Part of a small language model's weights: ALiBi, 927M tokens.
Each number is 128 + 32 x the weight over its row's rms, rounded and kept within 0 to 255. Layers, rows and columns count from 0. Numbers have three digits each. The size before them is the row's rms in percent of the matrix's.

# down: layer 4 MLP down (transposed), 2048x512, rms 0.0835, rows 615-714, columns 64-127
# up: layer 4 MLP up, 2048x512, rms 0.055, rows 616-715, columns 64-127
down615 101:133052107153132122158068197135076079059157094116134173120202100096122107112105166131137085144137119142169122174080118089116134080111157145129174092163099079127175129117121123176088084148094128
up616 101:106071103156160162103104137136121062116095211219168125085121126060078119115048146109134139142120143124100106097194111094124171094114115080077097110126149117110119120116093142076123103130190093
down616 101:094158153087162103112197148142109116132159085114126115128204124165087159139117105119126128060162113181143126101130061143082111186154117060161146161088105104117106162047172103144109130096079156
up617 099:116089099070118163111155143050143127151112179150136044146069110113075145126132115145131106192112140141131174142114123086140146131083068142159161135178159101137121138135101071147154141122154117
down617 099:139071061125087082116130109149084117164129152148157075134121167173116087105177159159127198078046085051177122098144147121117094108144048096137101145085109160123094217113136198139147155097117129
up618 109:095157108131189123105162091091088173097116153132136136141139137127079164137150127161137090159123140091142105128155110145063112123122151110160080166147135106126138093138164143130084129153087104
down618 104:180118121112145118154146163103097110141160123132124179154081130135099095123146145116106119093128111103085071147113119126118082170128063087144085095154100147078143129082086100196092160104124153
up619 098:118135091111142152106120125101125131158102135087071136095194187156170074156164089111102126078087141156101099108140126157076125122117140123139167108119146123110081111202113094138169110178141134
down619 096:098119160094126113133130142113121129133112079166100137114162154157125158088130120091137112121173179106118127107138095118145138147112140155142180208125080138126155075144167139120072134130099072
up620 098:103106146122109137119065018125090122161139088106118050183107073172124125092142146125081114130142127103119106115098137162121124169083097153146102149138091126130129130134140116133126093121063132
down620 091:095094179165133162109118094122091124093158118105106057171129125130110118134083171120123100119126168125095106159080129165164102138126115142197107135104124153159179094114178079091120147094115100
up621 101:149144136141162146138095080097147127168119118132112129140094150153120116122146160135161049152181107186125142102085184106161119135137151110125118121089085071144108147168142151155162134108168115
down621 102:162170147054107065128120145138163118159098090107113133106147094073170098157142114137176132146142103155144164154094118191146097140112146088177127104146072127142200156070116145118074086118197093
up622 094:126074137075097062117084157043085101109133058086145099099097120170185129107164163118162185125091085127107112112083137141176192136097176116175106141153116143114086151085090145159134108172168105
down622 084:132092109130105155134098100137151102077134097130069111077147129153095145039136118124201113140122141134143078076166154121142161116097117126138081158120141129084085081160119132126106088144164120
up623 100:136111143171123109181088117134117127117116199115146065175086139120052182125138086126138123078157164123114097105137170132110103162182168144158076083105137151182123129092110095141111137097121100
down623 101:146135146107140068156125138125076103113132103071160123142078080146059190110184141107161154175095133117126128198085142187155116126130113135065115105174129161155145168175110119180176125139191157
up624 109:135112179104145119144107147105178121208124107096108125140135105107121192104138173173090171098137172157111136083090145103153127165131116061107095102112097091144119096138098109136141129187163143
down624 108:131171107105127135108132157091178196143129093147130140121136094115166138086151122098129172123143146138109109051149133090137096138132121125130118150142102067146125094105113132106083068170110155
up625 090:130184160185146155158157061121110100145087121091141158029155100134119094172091107111107172150079131088128109146124183152158121092120089124133127197173142087143127143101144117144129092102194136
down625 103:079114094114100148118114117108145126089169167157056146182111125121134180128121121107092165095139139120104144130149071145098126131090165176106130135073120142107107110128147143126146119139092142
up626 109:111109121096165069131092078120142081180148080103101091070061153143085106142140102139077136123084087135199132140156141087131177123165144112146110151131226143077184133138131160145160122152127166
down626 111:114105137124105102125075122159122070123136131154103108088129156107081109113151106133142069120064069145077178107090138138131169132100118108198143113103151116127136157122114110107107147106131095
up627 109:122124144144097115127123095132123057133152182082110099168124163117154104176097147132057155135064089152172095114080133114097108097078127145085138108128118159157055101191092152165097096127105130
down627 113:100068138152141076096081057102138126099108085112115140103140131100099119122070156098038144122171109129123082138148147107103137115147099074087109113116123098172113147092178145154114105118119134
up628 101:154130139120095138137112152191179091062110176084116172144137153094115131114109120113124154181162058086121105155138189160161109140126126134119127104110164130167104092115149101103099154114092138
down628 100:152138133160097097125144101127150054076125166122132141109127158104056139143103133104131130090139137179092094105118165135092146076133106191121093114118136065153156173092177138127123120130106087
up629 102:153101113135171097098156087049155206155092129112108156134136133155144146128094162096120115129105100158090131051153195170155192107127170150140112191111182072147071117165163149098079144127149117
down629 093:136044102130115124128129101089111104158156133159148208117097092116133130130064159119156080120072122082147155117150142134101153102116110143173126103152118120077061127079160166173082135138146138
up630 096:131138089204085106093102048104089107124161133096159139127105161166185109137103098096094144086184073131098088144117165121060154091113113146104120158121154152159078171164141136128161088142163072
down630 090:117152144148038144095099164174129084163128112074150150081124111100160091113100099088125094151149113089110155128077121093064137140127119133124112130119075128140118154154147173089079175149073172
up631 106:149062071140123129158146129121104062168149111130109067115179166125164084101194130099120126126123108118112119104133132137141149144121149161163106123143130129139107133144136134100139122140122157
down631 109:142071127141153117173117105101157194123123070165134163126164185126093058101083205136115101168101079058169110143122080160162099149052130162096118118074135106114129066130173110133132117084156123
up632 099:134107085134115113147123109118120120165108140080145090136105101066154176148122172128087118104165154156143162061176142144119106090080142174070179125144136099125113145194171124151173182148113103
down632 100:179122148136157119134093125118173090061162092155155132129121131103099189160128159084139080121148127103116120072116078105158152147114160144092113137125147078093181121116147120108139160114150097
up633 089:106100126077112098117109120201108105072120104215141097112180119168165149150184137153117117117079173152104158113126116139141135109075188093125121167140117161168077131074103098146109128183120083
down633 087:156127104147162132097113148114045173172164126145079145097087168203089105112100105083117111118136153103112081162190132158095101101130146110143128105132096085096120118100180120148147095109171113
up634 100:147172102056154142051126158064115111096108148119111194110172113123184110092130102086092139156143174116138097152144110180122132136126115084146117203134148120060122127171155124098138118116127106
down634 091:137130159129096047112140111055139079087148110115086087104065115154134130153124091128165134155184138044122084162117145164101134090110112099126141165113131093090136138130118117161095159160109113
up635 101:145109149140088133143147113140076120083103139149155104114160158087133122151108193109151108161140168127142213124167062154149166141115091123121137090116130113121124095137124136123140130157108120
down635 094:115046167158090094163118088221106140114137104093097122101108075174067163154137135138071107148168115109154083117164154210088117106123106152127121146127165142115106125036121152113148080093108130
up636 104:102162121181163157135142136152117174140179112123058158162124148136153109089175110077119147106124130109198140145178112159147148116183147098092115146093098095158184090138132141151080131127108113
down636 104:172130090156153123123165140103089134164167148156149149087126051188135119112142101098085174085111120143076119136150102091091131152117116149100114140092099095131107127132139163099097132106168078
up637 107:134148144126137101115120113124126161099141120149149078128165169156124165137138109093109186110136154111091193132127160200105146170179080129102146141139123156168141128162153152130175118112086148
down637 110:187092145067139156113105183142075111096100112117192156134113108175101083148129078090138079173109069147201165149110105069149129085118113155083086099149111100159122145190167095135148136090114086
up638 100:093104111091093130129162145111132132142197103149152135138116105119108144116146178160125080107121124126144166148164086129122131149105136172115142072153142091132149136098142150113162137146106156
down638 091:084124138161140092109177133128073192160136094115108145122125119097082083095147145170131141174099149108146114143093164142128176093155199147115150108135148152111081137121120139126129113139090081
up639 092:152103135121124096158138173130160096112132054098127112130160149133171131070117109114106120063120180088042086149126193138097110114145095130167098112150105086130166111138161146124127103080125121
down639 098:165113122133121110103142171127104066180171101108118069161060149156112158133127152106168077130096088123117123124141110047156120109092087089119185154108118143106124183124112131082148157186163108
up640 100:128130154105065169184094102148107145157051118126135120054144125135123165125161096107133171182098109131111099130163127129167120121169112079145192104126134041125167116077155136084070158105189113
down640 094:174145211127087079157098194165067084108101124139079121099176112130165133149098107126104165102133106152146082124079167130128072136121099172145097090110119106130151033130183145135135146124143162
up641 094:136102143048138170156126095168150103137150094124145134099112172166131114172088170141081092132146148163128126097132165084072151055155149125150155097120112147098068149112125141129106109143085144
down641 092:142110135116134093120122128151091111213082099090085167134148181165135141101155083103114111133120096132086131149084124140115125101182079145043164115157139133066183134081143075155114103144107131
up642 093:098063135077087130166078108193158082141151072196155106125159175095128191110163076159106211129090084146131125154142155130102127131189135142101123106160102129084120123090142118097175163125099120
down642 092:210161137196103099138122141138095156072147114150111206145126158099156127144168119165118121173144115119127118157124082067082111058091168182103103081138128152100165198105091159137172130125150126
up643 105:085128159089130167170150151134155175190164162105146185072118131068090116110090053184113190157094139176105145118125149061127162145134060128150143139094101124126057144130093176130114110161096102
down643 109:130182112128154135186107125180128128187125135115144144131111102120070131106085184146139134179151139100165160087131165136106154104170129158161136105136126076093173132087188198108138056115125152
up644 092:136094127077142124142115124095110204152113075134135121134085079143171151081084131152149147141151178114134124109107112133145111051105091156095094121068077132119082160100167153080129112100149104
down644 090:124131127155128098130120152154104110125122074130130077121119173191106123144152183146112102137155120099089127099154107141076158120091123112168101120145064140096141069141125160196068155085104129
up645 102:135113134089155128111083156125163105109123129084123147140088132126178044136130063145134142031129142154108137150118143114093163103134127112096119167169097156112156063152109135095171129129146084
down645 092:123145150100069087154073167082132064140142089105086169152092131144120118153111125080120076139120171177160156155097104144099107152118111147130109178125127123163111157135101159159123111131119154
up646 105:153172092170105184114088081146159100105170077116044137164131103117171135096112104062128123104178161151129118146127106145119103138173090145138054148128091190120137148123158105134137058160142129
down646 106:136109113157128145135135117121126057181137148123119117127107061174072096136145195130086092169106108117114122122132142100159138119134083107116082151112137051148181139133139114125109103111142117
up647 106:130071118111176189132136118092167145148151192107159170145124159132128091078137027137106101125083115082091169086165044124145180132100131111151128130126129116162137137157144126151100163125095156
down647 104:139115143102124123100132186128177129129108132118103148107137066087132154125113126177135065149068090101113176101087064185132182086038127115109106095100058093101119157114146164165068146085165141
up648 101:145141122139151188138197119150170088157128174174157094133131144139092186108115134087109170117133135198092147129132103180135104109175117142143109134093078121133150130163112129143093136191118157
down648 094:201086147089071114130124096093056112083175124139137080131123079145111123123110143142143133096079129133099165119127141115179122098148102096154201048091146102114106156115165110079122120078139128
up649 100:092065113124178090114137174121141112166107119108127139048103127120113171145100136143110116108131110113168114121109104136106114120119108164129137127123127190101147098083093149080084175112149157
down649 094:063111131112064118161153111081111107176126146110120070139098095169128072097165129170108109116099152087105133128102071103118125145064134091067134113115109125140128119154097199099104124098166069
up650 099:097111149145143107183152083123103121093110152103111074139125065141119084117197121163121100110120079182090150156171064162086159150103196055128095132083124124113103084111172145134134100176139176
down650 096:118181120111118144077137112120125045097096101115165113133082130213064109127102081143091122135145105086146091157155126131141132112159085068139117096152067158064120117077153168123119138129208070
up651 104:150103168167165112110126095136138170155120103083131158096094122117115095148139111195199156191079150145132081055105078108134146162120141161139117118148183143116144077188125129168121120120156147
down651 109:099109172094132128090097135068133150015112121143097125100127149106060140118146104119145111057079131080121065090116123103163106082068122155164112069118138138158093134097139128132074111080159078
up652 102:101151127143118136123151131077156155136216132078111110136154107085131187098155132179065135111116067145132140083171094103114179132072126132145124138128155197165096127138077166090073114105148170
down652 099:123134099139138170150090127065174119088150111152139103132095090090099174130145113117130142147122123118126166117095073149078157084139135080165112163085097159133141112116149147071128071174172120
up653 098:109153135131092114128114126163169119099159123140109143126096083049101107105178118137083126139177074066098138139172073118143149135065108111094138086154128128095103116204167117170158138118160099
down653 096:142117122143140068075159101158100128149106165148071156134091107119125117143129066090152091115140126044096187156094100122185147178099180126164133111125146126144139065172082096136093128050093157
up654 109:135103114145135119127157091074130039097144093181111098192086147119133108124170123169104163148127054132083136148143132056113099185152141124144143121114154075149191148126141130074122151077154166
down654 097:141147167127138147081130145150122124084175129215124144136153127043205119130136150193142173084169101119165096159094150119106084096142126086138167123122153084195161115229109134165096144136142141
up655 094:137158086128140092133169147113167127085074095108076181141158111103128202110086102112175112101168076182117146188153106166094113113144130123141190116128145109120109154104138121115163090179184182
down655 094:119119128118097117140077157062154128166176125181090080109142173106135133138120171145211117084105207108124110099087114123091151121134138134106160092163106181077132164131158065150147162109089163
up656 099:128092124170082133094165141152121091119089044133163129120146116118152122151119112121113089141118101111119129075137092126165058115122131134114113165111175138171177120170095120068134176179132117
down656 096:125112140161133099136091131171111087144106093133120137121153079147195101187138161146137117073082122086143125149146128140087086034113111111137107128108153139077141176148063167157125165122144092
up657 094:127096129103134126116100162122139185170035110176085125102132152143128145106144107153134139138143137123128142103131157102144124131118121145119162144082120139147153097156163185179168169153119146
down657 095:134175119101116152106159165114097035084056135107060158081150090154180080107128129140043120066123132105153080127073139151120021121096124134130108120165097155151092146119096134124130131131088186
up658 091:096132029048107140169170155139109110153132151142112180160118171096158089196120171065132119094109160131190135158134099141109143097141151161096090130146121154140089096127093115104112146119149140
down658 094:141149102072111080096122095127115094148083099152145125142173107072122153140161145114053120089121089098103157147152131069104110132084150098104133133113122166140074123139131144111126139102146113
up659 101:130104063099129138085117159120168127125075094112129168166136153080127135148113086091084114194100133172110096117136164138120140160107167112102136104170173131182183095129099157129120082063136114
down659 106:151150137088072132184098098172073187074088099123154111171166120159059153132145120112099112064105160103117143105128115160176164091168160107100107136097115141143186167124174131181146152164122072
up660 103:156112055116108196178110162093131145146137123104045090169107159115143116116141139120092103124163114110141124068125168118111109124153191105157125069133123145144166091157141098121101091133113122
down660 107:116115173112103144135113127103120084145057073061144174125098088145077084151114087180110098153150085107141073141101082143137175161145076038145080106125143114211131131144082080063074122163169137
up661 092:100103144132121198117115100113134125163148163127188152148075136079104136104087147189158129210102109131106136117136128151105092141114137128088121140143122100164178120135143149101133062168113145
down661 098:076143126085090131145094080145105132102182113145101145062075086135118127137170080092118032089123116178105140123130069083112202129152100096168101151087155087150137168124167123189082166135125149
up662 093:142113123160116130117100092128093137162165113135134092163152142080139167106116098145118122134115151090116066125107131131056100130115137126142118144090131114164135118158135149116087109170101114
down662 089:142073153136156139123150175094120104097107118103073175111151131163141118095153101081101115142183151148181088150160148134146093136145131133093039119099136181127092133138102118155069104133188191
up663 104:120136171118134077097126127087137130101081162133090135115182152144132141088131084081094167194116098149131096153121109146093148041104160094079094104102130087151170079147121155097123092154109141
down663 103:115131167189137076095099144102092136125112106143102054144072081194109101116088150105078122165097157146112076141130116173074119161153108057131087120132118105101162147128097147066156171126133193
up664 090:117129099099157170088196110121130117117126102139082103204092100138136127128160135135111154088108144127123133126165173115159128198131120137122131157135129132102153089113131205128178149156084069
down664 097:143143121098142118076079143159032145082106144084121123134149139145069129135111116107095050151119056134085116142115133142100068103127051092139135116140151068150186117145174153105067142080140126
up665 099:113146114095113135078156183151195121179099102102141133137129095165144054145109146118102124116086121148188123160125142115136117100112154172127146130142058137065110133102124062167117115148114132
down665 104:027157168087160141143110079074089149086135072160154109139103138072148074092066112101131115116082126131122127095098107146116122129166142119159169079116128107113147137171095104203088094156121080
up666 086:086111118096126127100161147198114162100169132186084100133148060119128092063091094140099170144118140170105173116115142107078186151147141192176146109102118121134113094157116146159156143129134083
down666 101:111114091178127142142160160064124150200092117145156128141121126123128149146158108091139114066190095069160181113123135083139081122120109155076131157118156127162118068113104120096084130157129151
up667 104:121111101220085095182155125103177101146119117176137116128143131128110069121107138112130177113147160147155147071071202136139138146155044139135190122161106115140122122112104162153070108106181106
down667 096:144151132050138151115159165130076136143135109130151177130110150117183139137125118123123125131155153139083132180152164120137143122097143137071088125145120078119153089208190148156130128133134146
up668 095:065104071097148185115075185076136086177128142130133154103170077121116129103196168153113086146100134124112143129183108100097149175148155125123106155151149091124119101144159071132133172145142130
down668 087:158137140177130134142125147133121139141101104144138108131093140159120117160154161134126094154172145152055111135147144125145127097127095138122126147090184148104087115176127138117093111049145128
up669 103:166083155128181130183055130153119124147121152162147142107061112150082121099157159174163111112140109158104133122122135099145069090095053119144179080112166091179161134127129103118120133119163105
down669 100:112073129131138108150158138152116145143097154153088155137089084098145108071152058130126148093155157153194092148075064127144126111130109053089112156122035149144078120179116126126141069150158134
up670 101:080080130164122121151102126134091128119149174129156102103111142128091132060139090139148152118145128149130104136125182080057100141149093185096093180136098147128098119111109131178106134122143148
down670 096:122092186153151123099107133110130088154224103134187112141110104160150099130134068124151120082133163164133146161159148146127181155106090131157149084155131173112099158159150145166110144101100189
up671 103:140119124102154111134149147167176160158122154117205167204112095102168182124122181141094177108131166140133141130117131144106149196094136152169126136203133077120164082131103138164096132119179145
down671 110:131144110141131133110156140081130107153106164120084085082135139116133137114127146124056131071141174119048107112111103111118143100123108161179116115112189081129128111159141124144087134134131190
up672 108:140149157157177111130111094205111158122104172080152101152105155122131104072173121149091127113128104110148177090095083194088086041055171161092220101113138114033151066158167207121179129137178079
down672 108:144121125169218143149126147178113210113155125165146079123116135109171117124179096149143113141112096168094175101200127147107128097088144143109161090089121108116149140104096147066090115066139087
up673 110:135113122132182105117131102131214099099195126125111147157129106118158139135168165127129149153163106095120150177123158134179131169120150112080126107056103143129120105136126148120147088131133136
down673 108:087110067116130119163163113127138171107159123110097098081130125100157090131092168083136106117132103163100139095090098152232148116136106124116146157128096126149096133187155090111165132126141109
up674 124:161208098097090082115124156096175130121071104119133114147129048149105125161174130149116115114160113144158188075151153147136129084126105092100157162111096114138080139090141067126143070118138134
down674 124:105169087132071137148141113099142077117063100087105154092171164138168105157121119108127107161111135158163115035153106090164157067114100105117118164139088126069155121161096086150108122103123135
up675 101:089141147071153168154116136150156140111165078076110205093151146135118137106141153167106056155149158101135128112075142110181183189133160118138124116147137124154157087148185090132058156152108172
down675 099:114095118125118120144116113086121128126188133138118192188156104182121134099124138086110092127124130126071059085127071116072124091094069125141083192088148121151107084108130137165116128160124144
up676 091:119098128105058141106174127127147166083168130124180151119074181115085141119150112092164149070134161152095177092168156077166090173080180170088075102125117087131117108128186066140140038143109094
down676 088:155123134134137111176117166160161107202138133139084138150116166090171069129110071135139153123129064114093173143094148135114120159175150114157081114096116139198166129125126063114121175130126083
up677 108:133090112094141121177118090176194149106128104133124133107136137094090102103145140162131129130165077083063158085116099116165150064095144150195146092149029113192097118070119164088131130144057154
down677 108:146092202158135108102085176154158132088121077152107127123153144104162148096121149126150110129096094166087147128124203114119066139085143180113124140084122167210162133117186100103092148114161157
up678 099:118147078122110145153161145165093056138093131146132157147128076058091162135155169170105131125148082146098108125106081115181124081148138123076120121131135111147105140095103166071168133177130141
down678 092:094126085166138116125116111102157105195125132095116129100180130136153170128088115095139108140125130122139154160110148156172052140104065213153149120116121158124144145149124185101087121099111078
up679 102:146116135139165146137161101141157084110108067150152122141123104144074134123153137125116162120111136146142117168100175145089112129058160121166181161130094126143137130174153114166100147121122164
down679 101:154110190162109109177101190095141069135093035122110140086140157094178116139181108155128149145110158106107150160085165140104102149132097124168087138145160186089094111157170135132142101101145076
up680 097:088138133096109114100157084204132097134072131102079118098045086171166084053087098141141129169142136089125157114117159138185146042145154104166089082148110126146153119170137151102170098144083135
down680 104:099133092106104111043094127095176177133144084148109138112201099139146139113097121117156121134184055144107188145127118098137133000108084218122087118116129085114091083129096065121157088140167122
up681 102:052124096128138088090112136107100063167122098176123185137133065152084140101151088115097165094081172121147105107165165130108128131176185143148128124145109151138108099116150134087090104163130102
down681 104:137126167084105116127145173125143123109208072117150126138208104179123077105081142088123194117150145152117117120088133097129137109113148139157126164143054115130131163144123065172099095152156152
up682 104:155111109113133096124145093211152156108132144144095117129091063187145175182116166111137185131143139062112131119164184126093103124132066100163154153102125181184111122132130129190116082123115115
down682 117:091102120118087035074135145109146174098145120163145096128126113152089192161096106175155191122145213075051141140153120082096080163156132173141163100088139133153122154086149109124104086124147075
up683 092:132149096084110154122127134167110110061172160078146222105134100151137108119130137060113192092199113076158088072100146157129107140195139147134114156088082191149108143138135168084133136130102103
down683 086:143133182163101193123150090140133137120182114112067097098129126126110105179121144114121153092137207095196076155110171118094136162148088143104134154102078148112098142112090116132145111128129091
up684 095:132160132109143101089132116142091111130129061119097111118110117134140066095113085133122125157090112117160155116143134166126126092094191144094069139107129093108125119173170123179126100147157142
down684 097:132091135114121099120087116084077137102151100135092120121126100156140189140131071102085075172128115120147131155126092156175091123126150148125125138131153128105105169094128215142144147131176093
up685 104:148133117130136127149143109089112097136148167136124128102127096126121149124112147128114126104162150112093136155140098151182139205103141134108106200187166195102178103135132159117077096083168147
down685 109:130103129118181168168091128113150102162158139111157108116137158131130143081195137183182138153132125123121086084121003095185172139200146118166149161144178144113125108146197079091131093145118156
up686 095:117150121104122198126139150077169143043253127105137153128122103126113151109084162106153149135163101185177133150169155181145163121126130117133089170124105111169134125157103133131148152192175176
down686 098:144163122113091143105134115144112090177115185103143136083138159116085080183113115166134140133118150075080188139128104123108120139160080092131144101183161131168131130138111087131091098107120116
up687 101:146076124125123084108125125056139114127188110106140137116127166129182146114149160085141129097105069175148147114144083120132096123161180136141060107088148089033135109173092091146123147139107188
down687 103:123133137079138170133103091094132102072107082126108161086179099124170103164113113074119062130068098090132135106131116161136150110111145085154140152099098164113135098122113135127111116148175141
up688 100:197132135134123202142067168090182154140146133117157143156144147117152074090190135081172141136162076171161128093125084187184122105141150131138048115182102127156197131144121108144060105145134122
down688 100:127131122144132114085075102097100105126096119156139106102156149152086113203145097053136151155172076163131121126136106187138165132164145090120138079130096110130135167214128124123066123123135095
up689 104:084119135124086107189111109105134147124114155107113100022130134088116094106123108121168159068163148140130142148120121109126126108087183143098118160180065121121134168156131156073120097117134139
down689 096:143124123091096079151116149130146141134144081129144094060110154106097112114131131143114102130111171104178133137153098113113089112134159156150105148125101128067146137121105102095168123080118160
up690 104:119107079142133133090090193140088141116125162127188199097133171068031115131161137095094134127148089149088167144146148115132091140094102188107122128178183136128143108122107128148151144126130164
down690 096:138114160116153150140093169106097147066126048176079089138127123035071103160168121086133116138112126174137132206118101160147106125152120103163078099126077159123135123150129138137148154101167129
up691 104:108149146112114178126165120109171134138057162053128129070117156169103142127121092086112187123060191085080062046174145157158146088081142158080102153083084114185096090122110110125153127157090170
down691 099:117143132191151141091112128175106162127123086154100163165121110132129164089064085055111161100076129104120088089123154106113130149168142084109137089139129138095079106122084104134146084140015083
up692 112:110153115135109148076120168092140117173068133135144137117104111153130129120146125079134163126088128109110143094192122155126123191094143172121083110051051077166141134103132106057165133138159127
down692 111:111145094111084138116106102086128105074186088082167180102172108098123113135071095112169166117171127159043125056143112112187112148148101170161089179091092110090130133153166062141129119139106143
up693 102:065157084152107108115137108175172108152149141142174104109131152134126127135113184124070121151146094128083120093106138125152121137160102159091183135114139129151148108106086144118218116137076127
down693 080:129150169131120123172102122131079072066115112160126094110141146181128122127154095100142152062131165106150137133171133154118152108085134189129179142175158095161129160122099142016099120140145127
up694 105:099141174148160125119142129125178168071114115144087128142085136091163131134149103128137140097092116117130095184151157152129130140080172117081149133139136159156068139181103130132169164186113141
down694 104:119119103127115124122128168140152089080093123090135125151075108093142141131125108103129097130094134088148086178161179169086093103167112210118107149098101116100101153143143097145174132119068110
up695 096:129098139137096191109070089104109156074108176125144141139146116101091107126181151136104135113129135165171093100174094142099087077190086129166117162139083149184145172125111099100076141145180161
down695 090:172151072117093097208089103087147101140095092141067138144145138112119126101126105159115102158161134152145133096118172202144162074077124108129141190103183146098124158127152135098105105113128123
up696 101:098142117134098103216180125129099110093109066135132122169128167115130174137128123098120105117106089119147181099114156146117115048162120120149136120057163166113162141124137113065070105163127126
down696 102:146146077075110117107099129149111104135122114215127103087153126128131083161118100100197149172087123130136076141113095183127158095185089096144155131083075156117192157127132135204157135137117123
up697 098:171112088077146160131149130087195080112172150128084114196093079116133121110131098149081108108160092124121170141086173127112136097104151170100175125142218165138087158147155115103129103124145074
down697 102:077090105117123141165070103122175131136153096044143152112107160154121102117115133131168116082153115103094151114124154178142065125061138152132156162082156138132112111112123132145098150058129115
up698 106:217121136138076158203130101073106138165154093139135135113108094112178171184166123112183163150054132107126116118120095114153133123122122141125083077132140156110163119125138133146127150134157153
down698 103:170099112142107138140052172128053079117137081103108146105088076151169136108137188109121058133120087088106163093145128127154140144176098073190097116138135119147135088094105126077101111133182146
up699 104:114105078082143147143114148078098139142116143157124143105094124111108167165171140099134166150121080135097099143122182062139184128135169102102118186189096134100100094095116089172201133096143147
down699 099:121086130116103087136123134119137141149080112074125170126076078152125150151118146115129136061147111073121073109100085085121134156124129182137143121141135108196095140111126122167124067093116118
up700 099:151122124092122160105124145135100232154089160083102136178099128170120163107194155167161115124115119101145166169086110080201145065166133088135149138105114110108145130123107100150169113084122089
down700 100:153120141157108135112126117129129132117149084100095100142156118144053135130118100116148119129091100086068147104093156186191072084155171083112124155138097035097134105129143048153088132065132143
up701 090:119107151084112188105046106098120131114135079157083082115124129176112143119112102124124091165125129134167149153128123163117119092153163129124156158137148176093147146130154135105050132182148144
down701 093:126108115103159125075131100119121120193093106139081117190119115201106159155159129147135142173101105160124139140112121083053131099161128094084138138104116105095127077122103081112125123198139130
up702 104:149077134132142177095078058114081173118208083065075132096064203108171107134222145149088161113101101124191123157142151116059073127123128169050116122148161091122137096097125128153136163043082145
down702 103:132102167134126176146094180146094165123164131100129112130115113100058158142110086144132097158139175100159062094131140078134110172143063115077099149125140067160104152104140108154130134079125102
up703 110:122077136112108092122071153134113103084120132091127117074169137148170083088140148081089164113129122112089117100102160185134135166091166142126156163140140138095094159197093070144058062083101175
down703 111:117106154110127064129167075121111120203173114067153093064092111179106102151149118123128136105129082081104099134086125144072116079098122126108142108117160025133152108146121055130127133098057135
up704 096:121106100125137130139118089139123147103106158170122073122184150125149114128127106059119100162149113118131106091148075153124147105156125097135124193169161093178109136115119105131175058138141160
down704 094:117115134042135076112120176114074120072194165149114113137104149119133167145115162128154157152140107164195161130155141104156134181082106127045132067163105093120115083122129114121117085157166097
up705 096:097120120144212153144158147122102192175108121128108089148166125154177149084153135107145120108144162109069146141177120147132141142151090084147149166124191085177149116163096107185132110134119171
down705 096:109126186083153111126048181155098106084162144118167180146153113080148148099131216124159134105188162173114105156124151121104093179176136181124122067144130134144118178209143070142118107084125090
up706 094:145151101113121109153063099176144160082053140083113140161159092115140127127107162132102155157197140123153076062179068149119150055132120154091173098122136144167157060144180146161161067115125171
down706 087:125107132124141095141164163136134068142130138173112123099126138148068149098063121165133141159102137140141113136110122154110150154151126115115171140111175114114109130110155132190103126163099171
up707 091:127150124064119110075093157108138135123157184120194121158160170093140168155125106152078099185153094149144118146055179157086092127108085109115158142147053167143137120130126061066181184065100068
down707 103:095152167164159160099077174113174151073105142185226117124090098139136113159103053145120151141109130104113193108116122159151159155141075134129049125111115063061090164057098140174130119154075164
up708 095:152134108052110085080152146088210126199130142134128078175115188130135140129107088150104115153119170137106139098108136084131133103073114078112126172141126162103133154129116117148127100132120100
down708 096:122166106161114102147152065106165069103077109104086138091107074120115146216137116098101117139213083155146109117125149110115060106147121062079136130113161169111148102166156128129156055141094204
up709 109:128131067159123115122095143159100151130217183146150187187142141147144137125104215125124112108102118143117067152133103081198107128065157124131095135143139112109104128123128144163112141098079109
down709 111:153133134075115125116150185152087099128136073139090152160132170160157131158135102212146121138117112065109117140121084106130120149129198122098092140135141133138153131117110140156143136121118139
up710 098:145151116105116115102088073155189106159175127155170146095096178133115105082127136120149159095147126169097136125125119120135108110124115182156147159174086140081080110085162105139178152079127162
down710 088:112136117138174121120191229139117109187145096215069092178127154155183159109157143065135101132082164108137054163123147090156162120091173139123084097154114143162133153106138080112171100118127125
up711 117:122129128062085176088189113153132104101146152059081152089085151196094106085112169159127134108192122091186053107135100191138150131107139173093111087134097177157162119157154110176150164110138168
down711 123:078179098092145064119147139175157123105123132180119148099137141094105176181113131141130135125149154135149088102122073118176127131119110091106166093143115141094159108125151151143146137120215150
up712 095:112111138103104125135152149152171159110140099130126108155056078122169165137096120097076154122139110143213100123142130079100104140154045115035162151116095141100135109129045080076167121096158093
down712 093:165156047093159112148098099088070135126143124114110169143179101126110144073119130126122110184107143123111182124129122109100134180113112086126096100143118157156138113159156156191088119113158101
up713 096:104122073176107126120099128120084114112136167155114077038152082122108117113118189135139125112117112149107107164114145115143145127059158132187160142113143098119135155120130154141131066130145130
down713 102:158071141227152086137072108135103162118101123108186115170118150086099075165150099130128140129142138106146122070112144103126118130127097104140173114078116035160141148035116077104151100080123172
up714 101:089183125187178101099134090076164133083090128120144180139118154110128071158150160148093095142075190123138166148126115121125122090113138157082145205081177123155180134124129147090157097139136175
down714 104:091180135141079178185169111131093114132140170069126177109109162135090146146085080089116110115132083136140126138078123131169159114159124150140111119170117115160112159155119098155071181139122159
up715 101:122107158127161098093143144100116126105163221104145145136103117056162132069077106117125093126131144120124134130094151160088179101131184103108085129140095063122143142146137122134116177129155108